Each number is 128 + 32 x the weight over its row's rms, rounded and kept within 0 to 255. Layers, rows and columns count from 0. Numbers have three digits each. The size before them is the row's rms in percent of the matrix's.

# layer 8 MLP up, 1280x256, rms 0.0746, rows 1093-1147, columns 128-255
119:064127091123150153139112186120122229119149107158108064149154092121125113126146121177145134095094072129187108119157109166117124148144118145141125124176142125048122174105133071136167173151086151104127116126121063144087113145081107122166128113075075103117103123130156118149058083144114115092144098173145136184137048100092164132120132129139110195125148182138110117119081156110108107118083
048:029141103146118104116138186139104146168130160126133095145126109019104084175138175148102143104095139141156103125167111149102217062105106140151143131098140124105118117156040129121142090140098232139157214185122085141149131155072098117111084117122111100101114146150202178148100120096115113104160141112179094144148104140139137103186146160088132136203125112103145164142147193105095154152145
097:114170097114118129090187165169118105085111124135118081143120123105173138202190127096117119098130066148130128084135121185162124126138121172133176135127114180041167108088130067155116130139113163176179119161185095110152158135115132159102119097161147140101096133142133150120056158109173162077105123124139124142115084133094141166136106087092134172096168162124125175175127138141117129121143
082:082118130153089132122121142099119119150144143141133093084111152112092149090139137124148135129163139156135102104112100069127156150166113155125163169091141125084126196146110114107151173168117072063184178130067147127075131067129132157185130116071097112177125190059126146020122108078135103096110085117110149130128151132092135125101071163123156067157118098122054092108142150154103109159057
108:066120139176113169144142138106100152159141187151112102142139163106067097106113114193129136102104142114146079104123060146105175093135134110139122106174174117089122144074143085080106176111093133165187130098121107170160130127073117078136135118150086103093184162085181123175111138127124149135074150117121097142174067172094100180130082115155077159147133202106098106128105119121034150129102
117:125126161109079142178132147143118180128111142195092089086169151097152155183093133098111106134124142147147095105150132173128129130127145129145101091127111136185100104144078097135088092157120100171105125156119063150153097125131113162149087109102154123151164104095126134090140108128124095123138144176138143155137160094114060115134077146114122178102097157110132105127134132153101141123137
112:088122124119149115161127127168070132104158161139090101188076178120104127078089138138112159041117130170153131110152097059121129110128073169139097128144158145091077162152065085118167110106129156116144145114107123137107092116128134112125119120142142125147108148146156203074155109093125110085126135095132129108148030154157126043202072110129101177115144203109141155157142144141122152142056
107:159116120113141157111138116196144126131103160138105112099099126103148117136119151127123096047093142088170098115118130129169132158150117114120089146113134129121146135143041148137152120144114164074126182148094119083126093163138101132104133129101130091152145193173119158144101125075130089067108121127120132148146121157172108118191124108109117097092161213127123101166129154171113137170167
096:115129140145135151071086152116105109140123149161144185144137113114049046083087128158075138141133080098129117121153100095179164200116129116198125151066133130155146210123159100095053178143087114123151123095139098153115123128096126079088129185164123134179100120143155139149144087154149082163140135122153128123121131112065113141172114154107124097159139123105147117106097146123091139123181
087:115159146099101112124106128124097138084072164200073121108159148095115104116067123113093117142113116166202104117130093096109157095131167143124119124122127070115101109200130109137102141099107145091136190186093134132102096182108140165110128145125152080145170102121187151174148140123127133095073133150108095100209121157094119104147094172168096147136178115060158107085068178106101148180069
110:139118123129131150158140127121116116082129117147118100127121155110135092105109140109111130075139189102098110118175026097168160209150124088100137107072184138119166164086115169095126121162113116098201119147084121109102150126087125081116100148142145120161150170112144118130100170121101121063121091175134156167141126145044103138161127143143159091109123127146136149089134145133124125126098
116:101148111144057145160076130110125125133139169174092091170111147088048116140067145057139135116151153127143094141144106167123165122038152133188140166113140146159157157162133119170130162059139164125115152133133045108123113134039153120134105140146165133178095129072091157105127071124145095121100200125071077134147115149137169131129125186087119078124160140108120144112120129073071144100167
102:098161111104139145158158159118084134109114171181127101132081138108075171149082093124094184088135138205149128085141131106090175095098172105124214165116129134073140180142059117146165106175136132100078128150130086132144122092112132151100114129148081106149137192140112231153093091168176155068150148138142161127150062113183109099146071131054186136058118168128150168115123119158046106158131
097:123134148101121122096142131185053136142074090092114113158094113102106150087149130086150089114098117113119072120128089221156137127103137144069121122204144125112118083095137117091190137129065134122135154079121104101189144081095043136116124184111095150133127137177139148120097119128156119144099116155142114143152138139135095097124074163185208117134120141159076121132130138169110138115127
118:091166101144105128113123120059080116138098095131136059118125155112138103103136162084120062081119132142154164075174186108110133124130126126113137098149119088075119145074106170101137129160116172059163118109098095166137155186106126171134136120095148144154124103122116138089089084135058124156158140161112154094132129155102148139087110126086144093155091169127140109166063167135096137111081
101:149112153081119119123166110100111183150132167144147107155124151100072220106051139083167104143129137164145150139143069115082102096096186143164179138090149088127115132152083105081172085151119141119153104113116132150179139130116124121085108098130142156192160101094177189100114126146146136139103124165142149083114156177096066103105098102151067118115133134081122101082133156075076107104141
051:100142095129124121114140156176114179161073137114102074168147186023105134153105184147092113109103147165174113114155111150112170094126110158144135142114118117120136109157062101084101105140106116154164144127070065135123129099087079131133097090144085141125161149108083160090094098083136114070133134133158127148175112115155143112150093136126143131139106180086133116131127115127107143195114
101:120222129113129130078117157101066133121122148113145084129070099094093064207105198162158131134086137156136104122130061050189160137128144130135133149109105062185152105130085165143096153097130150133157173147158135162127105120113116161127167179135148161148086190148112212132049165093172128154173134085157148132158136092089099104173119096144130138182143081138092175100120154065129171145152
119:095174042133109084149104181117032131091163080113128086148126100105073097120129138161108124095115124131192112150183122160126111114131120136153195102124145152154148185137074152135138108111046160067147150107060048144179120076088149114100146102116092142134073155123086144148144170167044126102184130110120152178101122110111096121180100159073104099121123162131155092126103092156082172121141
088:124141102143096093224111134139068154113087126123137044111152174109133137132090111120149112129109146130120081095124137144120167111135135135124102136116084132110140113116094083068154084173137165109135148139162109127118096126122095106060154129109066158111176122161142129141129105078180081147124104106167109114189069141109060066162202106150133114107083134104151167201109191150116154103123
108:138170116114144132140100151169142131074104159201115095155058159094118111159138104094159132068156119182149108072114189144178125132126153142163116140124157046128103111097126133161155140113133134089150105130116120081173157159105122088167152096108128167117130138141186121165120171099139126098104118121142106069152091146138117137161159171073095124075155154092081111124087097072109098171127
031:095073056160128139137125167143105170130119123140085053121076157042097120118132140142136128146072127138206098093135090094093231119073139138191143116135123119110128126146037100093117146115103124137145217106120144158128124099116106131104096121128106092139160117101055197114096143159117111071097167119148158143127096131113132096137108162126142145163150131105070126123142133116048128117096
109:129144119088151067080113140096157180127124145171160117107154179110170155166147138126161136131084090144153124192200132105177137118135135093132129125071119078139177123105088126132111138158100168192154159147159162127131147175108128114139092138155104190146099192166123119174093114101189075168068172158121159152118139131113128127167118148178115075165094130050111088154152130082059105148077
102:115158108112119115128183096119156165084135154183159147142131092112108105084124173087122159153115061160184112114108103086105136128173116059176159086120148109190111069148108108046151075125169104136160094165083113113082092134160137142137117173213141123174159117130175154120117017106092095092148155080143127164170111130089173139125101156133153130148172060121112135130165109145117110172110
088:132127138068095093153161118104160129128169211131171089115105138113158135163146123065053137097174102153164160152147144118129139102070105119125118134143103142092166137155079132164117162120136111134153096099138139110128093119129146028123116097107118145150128130128130148091109118082093122132052128136162104117176113133132116197143154161165081141207132166114092114077184119135131076158144
095:147151090133118093135117133148132155105083209148039130057122142102144058133141108085125159124167162125163149109144153156121144178111137143210205177098095125069173107145121120151132117135137149148095136098083098085122139173109170161107174100157158127111114108129152104118112102104132142107105138073158136161140112105119046114180111140130146136148163119126160189137098089146144136132052
094:154129118115115108121177139130098105106131194135160092125119099108163142090151146123151126121130086184217147130141116087162170083133167061154115108129190116132189115127131098174085077089144116108127167159135120136118177115126138112173138154136118118154115123131145148140090127124114065097102111102109088141157126148158175126124111088119131128147096126153132141137135146160133132098007
103:087125029127155086178171118124100140101115142097127127158112169103147139143098100145098099142143183160211126107157116153119111116096062225171093146143133132140108180107065108137132088154137141135146111144077119178191122163134104155118215075082120102132101162114142136113144106099114101107098151100108137078160060118097163140136098169094115157148140137082158133096150125172107093125138
094:139110060117046099112143165143144120134119085188095106141125143138161118172124139132160118108121099164081128078184124141118154085164097084117116141072044145165152158129132139109098139133130102116125129104163154137064055132118146123141138071079139090157131108106134146101116163112099123081138129186113132142109123135111155138131179122162134090166105153117097171175139135092068127176159
088:091106142100112139094119140101139150139116132147065122117144120125113111102194158086143075018152142125106129059146132111118104132089142117154177113101095123064093194067114087166138112053079136093108114150082117149159118121082118117139167089109125101164156166138126125132117140084143123109107067132185171095156111125112109113124136096144125127128095106144110090136093146112123160114117
105:105183133151094103113155123147090141130176109098074053121123134102074093100131118120142127124103105147154056104154140161102171182125124118164152150151162136111122100151145130108124113036074183177190143152091099148125159175112090142068127099132162092065128115142199147128123116143129115139143124121144169124118147153074072142124136193126171095143108181145117091097125138165042178177072
119:069198136130053077119128091180121153180152108135069091140052119105114147117133082181161106111134168098219149124141070134111138100157138107142145102136133132130136135151091181125159066142129180107129122119091139183184131124162066058114094108128121116098166176109089173121076099138131103117127116082114115106140086116141152109133115109105125104134170137081163140137149133148127132156106
046:086157116132072106137111128163114158125094189181097056121123156029106126135102181118133079153119097145201090068170128120087193113127089175141199112133135119117161147125095132115167169141062136140183185152120054130137146143104093144183145128114147115134107155102109202124088130135100128104116134107135143139144070161111145104114094167134123149197142139103112140132112127119104130178079
105:151135086111127140162182127120117119171140228128112132135114155110095098139111137154159062171142099159140111081091061154100128168032146094118126151137095130146120179120135196110164122144102118140166186122130071154139122065061087171124166153186077177137179148135187174115116131129156110081147178172153105119102141095093144051162130199088159131170136089119062176165113142095115112148125
109:047187122127127194216134140173122169070179154181116143151088156116194089155097128164151160076103130168151089101139159125112190156168104122137106166131103132146100146102130088134154132160108187116102159114101128189117095157130068148109137087172158138125103122125165195142123129175158137149163120154101111141131053111137143125173140206084176203145120162108146103137107097110090153120135
123:113156117188140131183083146144113138112114142196149085134156157096102128149106215097195142134081175190100137099133101079149136148090134151114144108093138079132127104104147137117139078164081171130138188154126092081139136094104149181147120100164135099111141140157097193122131158161107127105133100075168062120096106116086075104108110150091139088180117156100091122135094100129096129141081
103:178117109079118095118051156128166109119167145115106105154130125099174149103138131096159133073179152114157076153104090133065141129169105092159127146150095113070140104174107121114181132097092122122153144124090115081082097127092116129180183135104080132108138147125101139048136146184189123141154138129104164112118068161134110160216149045156170117128202116059155129121071169136137186154129
102:102130081112161170116110147162054133208121134122094136155152154099173131178171112192136141101095113157149161124158124139156165114034128173121124111149168131128136127134161079160123084087136161132134128115145120198164091155114157123123147183042128111117176157088093158112074178087171046143095131085170091117138116148153148163162107144122135180128135087124081187119142108134097131115091
097:111155139090127112195204131166138196145162137157053146151112093090175147104142194168077162142120099143155177137171115081088104115129154148142138167143074084116222125157145147125095057095109080163156101138126178169117125144105074100121105083150097156162094177144106149038063159127135057113148164130186101138104138135174112132150075087113155133122113091100104133125151084080139148082119
097:145126018152132153146080157138114162113150225127109129181077137119161111128079122131105141177097137086142145123175128086097177148076083152171104129110122101167083168150130140096121104149093118124137145161123082128143119137072093166059136091120147141127151169071210187123093133171150092059150145157119120128155151127105112131146082194127111181138133175043117192149140175074101135150150
124:094186092148090105111148114113054137167113097128124078160140154115124151100087166171153090122127137094149105130129123129122187157132098129135156114167152173144083134130062129117073170104123202194161133071088107109103156193131058138121102129103121106096053149125138135175120132127137038145053142157153127100112139101144143102109096172142152175143096130105125175113108152156125123151108
046:081124106132072141117156210133080134114143147132126023107107174000093120182127131177151102105021133157188073120171098137118153088123120129133133132110126113077133156072114100134124140117065124134157166137109131128148116171083075127166137140116154161149145129096147140096091138134122127110161161119120127099163141113110107116155125168117126138174163152088141133135112120116072115138061
124:148188110164123169187187119168064141129163185155131056191128176087134112142111111146095128095108097136167124093125120122143135102133138140214173135134169071145112084138155122119087166087106118126185153132094129192168155130100124147079134125153130093107154117118161130134139089120147091104132066146140113109132076167138105109154088126145063152124120134129098077164136109160049189142096
103:139079088126131119168139145214129123145131173137121134098015117119113092140172128153107088123089077133140126144126099144155128098105157144213093112127105151104089174139101124152150186155120170112118166158105137107136156104107121160114129124138122186160165172051135168076117178129163120102124127091106161164141130191108077086143102153129138156166202197107112124159134107161096121101117
091:112100104093062149151113116153081142114138206161112097082128135113136111141084099105195143183088109128143107133110085160125167161136108188091131108126079120167150164177139150145197161147096083171178143175137124109119082107114130137182191085155128096121195155093118147073084165094095137098156154190151148104149129134136119120146111132116123110143170151112094094159044112124057141143128
100:157124111134123081138156127085123135088106181128129113151146130092153156114141145146099120136125119145154162113128111196123123088103077188118186134178170080141146131138112155144149122143130147144174146075116088134120162107053136107065153177085178116146126161159136150113046083134119099154076114136158125095081058103086173139071113141120131130148156072155134096082108122100144091135075
110:122137156078136090116078128132050106178121144200095113109108118103101101112118124119148168151186127089167131107124145088147155147086160125228188114127153099157150091183110150111158085134102139092148149145119130145123073131114143132095106131147167143120182142140161160129087078137171064155144125141137144112121132152087112081140089111063156148102147137118151105181101122126107214124174
045:111113098151113112121127169081054138108122113183098065099109153039129114161070159136104123088089121170190074113136121119135189100093098084167151148136093073121121187150079155114123094151068172124168139135112101147202116093110069134113140106182145113140142141101144143097102157118142131084182138160141068137141121144116125112157112175127107148145174121053134126118133122131021144151081
106:048145130115163080104101170124085152155131139112110082176086196111161068119150144107163150161096122115177126105174121068154126112160128120182125088167153108110096134113123123136115205116127125141177157141163130111174174072099158139156114118112120093148129095120124123139115118101135147162084104109092111130101149123078120157141117132152142120182120188130057133099163097150140144162027
102:117109123162151076163127126139084105158089126134164098155140095097147123140116152103189216146122128172145152107132144096136228150092133107165174096129099117135115156189076171132143076121086139072166137147156115180144063137108120149149138102168131129112178151130141194136134152122089103124089151147182126054176136105125154088153123096085141194107118110147128145150127149131109179102189
108:145106108124153203154146174157134174158105149103118074159085086120141102139125137165146118096087123146171129133186144077130211156073146162096100089114107128111121116121129116156119096091114119092133163127091100175169135164131095104139096154092157084107177116071115129078114175098140175113139075182119151088137137130096121136165124220173132142149121172142139132159116188085150117115071
114:110164076157082151157103112118104125069087100123140113129142108088099087179122100116078147138132149135145128141112176105125186117120038112130156155094113160138110112121077135143104103119050090079126171127134152153133141107086120099154132102143085118050134147078126123150117075130157094116121157108132133162140099122041127117107169114138141174157128110102172090173194194111037100122125
097:053156094143162088134088137095080110056150071118131141098100152100102049136090135138106100121168144142141084133104105112139165136151055104178197130131154101140094219186082136113114146155126111105181185097137124147148096087110156207125164129157081146164154135125113187156099118108118126145132099091126138087189139096128084099129106092060128133099126210141089192148147095070133143110091
052:058144098148083156130082170091077116147105146113115085106114157002107123144095132132149093115083104210189094042153101106103213115092121126151149142134120130129101143170127106143130111130058138082159191142136093153152102086081086128086087114109115148133158139111147179144128135107114133097125093113116074140178148118127139126149101199101130163152146157109090154166128141140045148142135
115:163091121110139097114112155094103172127098181163127124151173119106118126169097123129109083142091146151151098140118086111081161094079175137162148142129118041165153182131112116091099161141123142186130140136083129114169134111000112190140112131062043152054161146112167132121110113150137078078207168145165139081106166125161154102142097114153099156126151106056096174101108147055027135131150
# layer 8 MLP down (transposed), 1280x256, rms 0.0708, rows 1093-1146, columns 128-255
114:172072136144162125097098171155164138116137150112118082179167066156114131195091237123134154148100108105133081173141153086080153100077132151103139102134085154137066131158201144105152091132132101135114118145118156107090059133132155127102114110121122099079141065155140178143121074164095171137149115121155099134149146065026125145117124137176155122178103114141147146199130147063168058126122
050:156152196145115099100166097111127111137133119104233137150091142153145155109148150137096152043122164169128165141117235113158130106120116148217137195155119116225147136226062071160147158126159152135088147107128110132123118147160129084117139147143118124132132134139103148110130140156184141215152119146085133112159112108107144106112136211111144119154149091098115117119152187130144154147140
097:182186148123116093159115141155113192073150143150099125101128153175121132138093159095171143087161165105124102078163147148105148178158061132076157148144127141115088151164109165145176103098135153165138137127150058086098169163162115163152136128127144139127156161124128110101089107113160121122152111122079094129181090123124074112165155148133064093105148157077163127135108135185113186190154
085:130164101161104127127105134103114148121099136076096173143125137124129141099104144148137122218100134105167122078087152146106088110096141106089059073117137121155102178131130166121110125185085064118115090082102108177189131145161167147113125106120125072102139140147118098137129205138079097068136191073124138095084134125137137119085161102127144058109120068143107102106099112152095108141152
108:134106145064146081131086183095136146130153126164122046104113155169130182095120148208141094140157134154100073073147177150128119088090089151128099136085089129053093113150085117141153112179140119198133110102118141197178135106128097105120137175068158156087096154135087113110123110134113109117170140177109151101043110122146130145096123085165137107157112126181113160141125095123098179116148
116:104104098103098134172158165099130075120156112132126117129061158144132147141084102087130121104196190101072154113153185132143147160140118103131145138114153170128165121136158132125095139076208075113089110096079165115129077172136185165050070118144131092121124139116111082108146092063116081094139109079147175082100063162160142075151121111172116119113104094129098157109142110187121148099205
109:091113095130155093119147151088143168106165093129144165145097095198160149139107135150141135108128134160104168109111159129115120158140108113124082168128084158094104127093056143171207099068163124114109159128151134109131066099147165146124121160170112083069197109166097085074190127154128141067113182094153106075158126136146166159086077144167119232132161112095179178108158093116120120073147
102:105122193095065135112161086121177137183103190125121076134127165163128164138141163147119119120153132134135139141152196143163145104133140109074123149146110164134176087098087183115107131071129096156107142138140176138178153166173123103161105152127153118098130095062101118114103077161112167117075119132151097151128219110067086110137128098066141190100120125159180118146141173109117128168104
095:133156145165135095125125111123155168127119153105117085110141134173127148118140126058090115113185155141164140123088155111044129090187119096131137093164117105089169144173121176146189108090123143094146159054125169105136116092161099169155164083095099088047160121121163148104058149098131145085121107183115122157135122174175130096159163083097124124136126117159110116185097134136145141165130
092:225172185132183126127123134065109151120087120134105165105144176216181136055131128163119141137156133174162178159102120121068091152110165175122132088107121154128163073131115123109120157104127134137069075218116160074116119080173095127073107120111141063159148082080142134193131133096161100179137103104151117138113157097166118114156124124195138097102112140162164099146112142134109143146146
105:172061161100134097194128075057085130126115175152117146159137126157156129121131148147110171095073048188100118137141103180103070147102107097136138129066143196121129081160087129089082147149144166140159107093110154122086164153144184158067099100113087097141181116135096100159155125122124129109117100135102105175081157130172154162151151138128149139090086138107145183081168090110121113157109
111:129088125135109083133064070097147091136200143127123118156122161191143114127168154186143144146179124122079093152170108118045095183163087152115159147128088142169116134081164153163107219161138235118136076115083133141109137086125172137132112172139150111141123075137133119196126131113147127120172089096115118136121120141086194178078088132140127095123110174140156163118085123129134099120115
106:065131083169142120127114165099096155109148151178156122078143070179178144165102170153098173114125071137108198119098112208120111125105114084128174076078110128103117173116081142159169139150145124166140196081137095127117072188074125154139140129118077193107127082158110116115121156154131103116122180122133135104032170138169115126122082092150123200146141151126144158101121128122068095089110
099:132089112208051146128118126087073079140131134084149117142130071255122130095148117180113131133157121133061147092137111154100202146066214137182091150133056159162161138099129058132106106134148121168131097153113123108136138096149119147154109138143134145110127088068078164090130161158172122148136149080135141106139092075092119060092101164175137115107132082101177123101131118112137142147135
118:095147156122138130088088104142135127153141150085116138090079112179124131119178172139162110120116129104093143144146183154158110189180168136132156219107147192090137134158176167145138189143090121086118076126112148147093166104100185115192123213104169237144073131135155093130086130097100127094154136108133162115115116103091090121107118123125184163130124120131150109135097125128162099141105
105:082168124123143104099114113143165136101155164136124075127112080158187132158081179163140115124117105076159107128124110050109172119117143113171122137116134123105143082145116175089108166054122104059144131094188129099171125073163139145112137100199199159207148125148191079108123092153152130099034135090118117140171137115092154109205106125153161181110122145183080198158129142120130114130129
042:108072118177041120110146113177186177123151096061175134129160099182069160130147191155162142199089195107085034174135079139054143110128102104119146063143114168135110121119165139121067086135109177120068169108097184104121174121139123113172122129110117155134116141141173147119041117167139111106133136142134112170127163073152155076106141094152164121152140117108170177141141114090107063137145
100:047111156112107171148157199149110175094102211103091157131110089181150089102119106147106190119141152150180129112190093106202150137109130149155121213038159137154173092142071162195082100120159127133095140115173096131104139119153153106109124202103174136127143098109089134155094122084116118132129125088069164142131130133114155161165136098189133131076143066126131063071100123101106124191140
116:155099132129200076095069075118118148154139098130125120108109113125122081181101137160107116132182080123160107136123151163130175147125126129110167086167125173165140144125152122087137109086140164159160100089169152134161096127152100058108127149149092175157103155171159206166131111152148127141112119109122064208096113117116130133101129138021105077131113184043096107153103170184099099130147
091:100146158127146150117146121144129146068146072125133138117168099086116118095091108133112143140072138122116152142128108153141059141095169059108084086180175119119153149080079100075111109173134148111142150103130119127162087146140149136125155099128108083154162126183116058077127187085097156137075148102093110090141119103130079122154115167128106156113139126137117145111155134121118114108165
110:086108172158139088121161129132092208070126120142131144128121137146163152154088143087079141114128116136122186122097145139183109087125124123081124122140149113117069112074116171153141099110166144143089074180092191070172199142153070105150106163122130131113111098117144135144102112158210171115140127103077151139173132185106141122137130122140124086023151139134187105153127123129111150140088
028:142086125143124175165214177131117130145134103130135101129115132126106111169123140116124107157108154104082072134175112110065145108074066120181126202105133120096137073156177135054136116151118065160139194137123140091145122147116118093132216123102130135088114120119139012105145129175142138117138118114180109113088140150155116129125131111152107150134103175111155126120108138129127084163112
110:118125159124115177076038092167159171149142138097118179036132173092113147094164065100145123136113169131182144067201098198142127132136137142155118115136101089144151153168159105143115165155122172122122165111125119148124130098132098135196097157208157171059116137147150103138099152146162145149195167090144154153140127134120099114124148179158129105101191126174141164114141110188109134097161
102:102157118104124102175145137106075117119075065089111130153125119098113098099075074087190148133152119127144146165093118131063104119175078146132163167142093064169098146163130119098138096124148108141154131074107054124139161104103146145156107217056175122129144155133116081079156086147168141128093106124129152120109080188149140147131141107090061065115227127131114136149086116200117126096216
087:158120127169174096110168041153109176151130162134088163115143134137109157060096117071110130155082146104178134152155125175130096138127165178085104110115174119157133161182129128132138130163108107201132091114139100094148168118160140058148134134115120042174090113115157108087151132118129138163115141120163130146165101107182122082151145139125082100160132129093136136136169073086135117061168
098:115133127065195137106096170150146195118151158165133116158136119195175102097127129076103108108117132128160138087124148136151084111151144101175106148134179071175129195183136113128136192179137111042091168097118068125134127157124147083167129177102194111110155081195060111149109113111100125152137095113161156101161130145173085153071108163209103112160130086091121091114135139113112098105158
097:119119114116123042123033150215128103176160112133102122153079216155083120105121161157152144115150180074176160090165093079178144085116117157108155149124152124107114128160167080089112147105127111174155208155112093136085145155158112142161093122109173129085100103123148140183122097151191133088073184151104121120174110148168182125121123147156099129125151165208166070174101158138104169131141
102:145125088142096067162142093090148086167149084119135168136114073186160092115113171145165115154148141088129115118165137208137164106136119098121081107120064129162156078070137121166136068120115162150169161177157060152107159132142147172139084115134127158125141158111172155125160123181075120125169165126106070168094206153163127126070115113164126109132057110167182160105109106142141118093117
099:126143210132175158133065125132113127144139076143148146112180149255157072141127097131128120120198146110094129113117106154117207102125168110129092125171077110145175150153096143122081105134127137104115079129161178132136160131182159162161162135137093154140165124083104182104165151106174088126169154138105079134157112138117130115118108087043136155165133116110157056167109196146100129154171
086:103073114110117083130074123049130147121158121109092167131148094255118176111176119156147127134163129160152167096162119144104145114098118086116166109129186150104095132180156123068108122135111114144127154160127111111139106127135115153139131119106140123096072184128122084159117142126126073147147173121148125098104066179148153120098107183127165147057078163144053139086159119075159118149151
105:108112138101109082100179112139105141123178128086133136144088131171128171139083165134091118144051139110127182134142142133150096149135138121082103122108108074167149141123159131125116172100139117201146131230131147131149162102127143097163148072144157130152105134153194138140128116112164161149120143108153159166099157128135072127229139086132121155115086060073189148136188108125148204109123
113:111066094138133136123077179116129120091155112126173116120176121227124067109138149094126122141106077162107089117085167143150139108120109162096132137135156081101114117085172090104112151113098081118168156095131091071097106104061142173147105117109144170166121114166180096161131142138083157133106154151141157140097131132145157168110090156158102152172123142206085121101112130090102131114135
047:162110058115147062112187140108110132142132110171105114084091159211121164110127076130186142158151164146170121143106119135126114164114154122122105167137175085149142070093155184176157154134101173163159162095106142128118163188094164179139161191143148111090099095094166105130148109161146073160061075116115178139071060111123117135117148150153123092123127092173114122118134125095189120078193
103:132087111145112105066099119161072096145132140151078144191144187162134103124102138090135155134142105152116086087122144170170136151142111200140175125193102138158137108152142137124122119133124101179127106159154175094077114177098138108103072110125124168117154160112136132118100122166138154142092154174096152245056043100107130145119123105120133091067035152099104097148078107147087189171122
106:110104135096090142137125124112112123166154127129177129070103101165179131162162149171096110165070106110153140108074132179107144150159129126107129101172080064118096156051157136181126130128083123171182137091109098122152087115174135169108150136158148133109107137090140141178137163149116122087124137153099166110150172148132069143142085166174108116151153103140209131144121078120137137067157
119:121141144112071156136109124106156141113151172210136141067106136169084125088104131094152150136148120177113140102136090132127139090111124155148192125111162122164093087113187114070049120077148140106167114151191091120118087153145119180084100102077113140160118147121110145191133066108130116101095147093173099136047091093123126070134156134186075083153117192135100138108084141167113083116138
106:100123153106082142052133091149086110103142110191133101146123127237101104213133178136155065070075147158112096129164152113152132131063130109149138151149109133090103173071115100146145114123125089102164104099129107153128065142147142105112211128107114194132118125126108135124124131123132137107103170136195130056152120118162038094199133193119159113126162089138148158074125130134181092099168
104:144142131119160093132100094106147152182116088084140135150162078115092100148073134089088158097163106145123124153126138144158118085161122181101133133182078112111073159094075146035156134152138099118085128129089097133149132086172079120168065117192107169106123116125119079062119181152157171105132101170082157097160077130111208166172147156152136131128104118073123116164137151165071168149117
093:163182104139162157130135086155110178152146136083109138208086065116126186122176117141132139118200129074161073180147098119138122158130126123123151134135145142125104082118090143143129094173180144151137096153094056094140125127113093082161139099135124145165141138132113122159124131158138138130167132173131180186052136138118114104103082081095116097109140120244141078158145109134128130149106
095:098109139146110180100133160103207125167113199106187126161162111131164147094146138154072182139079099123087155140083116076144156175120140134135123114063125135100157131186108086147136107115135094129097077174091167107150124018077139119095121085170167075138148106154127113186175135157167140091152116117068111112095119186106164189159100155094080096122103165160105161139154151085145143112174
116:089145096113084158151118112114160129122165050137132128124135152185109097129115176131125073069129185102154128105174143117112123081104146141061112134134089146120097144163084063115075079156116184157110097133145095116121168175147099110143064118153148162070128115117186165181158090156136160114081158119118104094102117156111113159068104148169148145123129132114140154103139099113117159066089
049:147119106136065132122119155154108169146120113128089135160085143074189163134181115109148136116138123131140126119097149115121121174132089115147132142108151099132139162138160173099146119118103130115076162156134094185129155097086113069161133155179161135168112125130150128174158142137108126143118110064105187071099166119128171186165114171126144096157153124083112121046103141139128107168094
116:090138128127179076170154093131104141161151142162178102141166164129121161126145111139111124154126124126086060174181102134182145084086112113132191170087123122086064132147126143128154129132159101094130115107136181112133138133162157112117163101109130075095122085179155124099095112146076098106119065149059109157123130171134128121136117124130127144119098125161107185130152140146156082108135
104:063085063127086132147130128125167133137128126118178127105089081165098172108155115161173180123064054141128224161098150113141126134081157129130099149159080156121151185105147081155105138137156151136054174090125153153162104123123115109130128118111137188111195133143101160146160156180085123165142168101139083120168172099128123157106119186145149158136133126136142134122124098123137188121117
095:156091186168073157103149121100115117059193082157129162086096153176102142058097118087135152148117096129077089145084123100175107181159172087164159100156140128104101095060209124154046159129129132151155116178148129038100106114113090114091082115102134145142136128133116128117141176146149126156136176075130192068115175110116117105108144142090127114140140131114090119166078107144113143105097
104:162177148145088145145160086129132165162131115123124160161155202092149107122102126143109089150135149110203124124149143154086142139104106120151107160117137150125130161145155120105130171075152135167067100090208131072134143156096084079111153130138114116064132115085165125091114134124139115166112116117140128159128093111164122101130132154151157133154132190151117107141074055150080122157182
110:098117105120105146165120100163155143124157131171174111157113127148098132130139172133120140101126170197131125135154153143154144103079171159130120217092122139146140203089137111180116125049136113099102100195159096134057113162148107108174141135143137182098156057152072107088160131178123198151136156160129169086177113096074099139132126164145118107152155116128170150082126111134144103139177
045:083123105186145107085150150145176114120139119081093185127117214113152092103104131124146184145163166132143136072133095108122116105136118118078089137085119112130156076108101151150115119128104136107113171150215112111122167127110108149123110100142108120131137158175166133096125112126124138094143100109145180155125099103128084131121143148109128134128103052181110132081136106124117114182127
104:093078148117077137129110161142153090115123162126118140129070049184148168161120184123100088105074119139160148142077135162047151107102151155094090146088097127095120132108150194181134151122117085147070107145153139179153144154168145039092078132129134163151141106140162135114132090155080102092128142132136089112072117108143112153154140156097161220105120120139138137131131147114162083082178
105:140118105087096163074146093143064118125107173158192092123148117182149136122187124146118130158111099130117163126144182106136089147159133172182083159090145127155116135102079097146098115053124163086151114118129172109112128077146100105124183087078125096130124138107131108088196116126104108126113129149117119113151115121098124166103121124125106107109125105180085141129124137157064138140226
106:129137126138114086117161091119138110085131087114135114126120135144091151119144123115111117183126105131083123157118128123091082143114101151111137112136132104115082136138069170126176125167147180133189080102111116088099082106159107169130135118135091141140131127119138137122152215150140093165111151117100059192173112145155115222156124132109111149128063172133129123152145117121056117065174
108:153114119114115103215109115107130070095162151125102113191145077099120144105188121093085158178112132165111167180095129126119164126084080077144160120127135102097115159151130158200121115123115137120116150156129157101135090143140066047117125110131165095065122143149136109078138153161119155137146116130112113095105107134110142133104164113112159104113099122145129100170199124093174152161161
099:157155193150121121091144106153061122070118132105125082121189146172117169153109135100101159089155173143063146093109168105088166178119117169140109150094127117126101106173077149131161050120116122114171166080098143106109082185147173118150142125150127115077130134079157170122157118158117114130089122152145181119188121146113111098129155028083163113099117132085168137133131108138080140126123
053:075081129094150132081196127098102128092175030106084164158128095176119108157185114110133122150136111183118163123116162154101106095051143109099130174182104182140114153059087141122146103074155138134128117115080157150123185150125151120129100122109175106155080091169091155171135105109112126119095118143115146117102087134116133168111084104126111149152098140081222142072136132172117141123181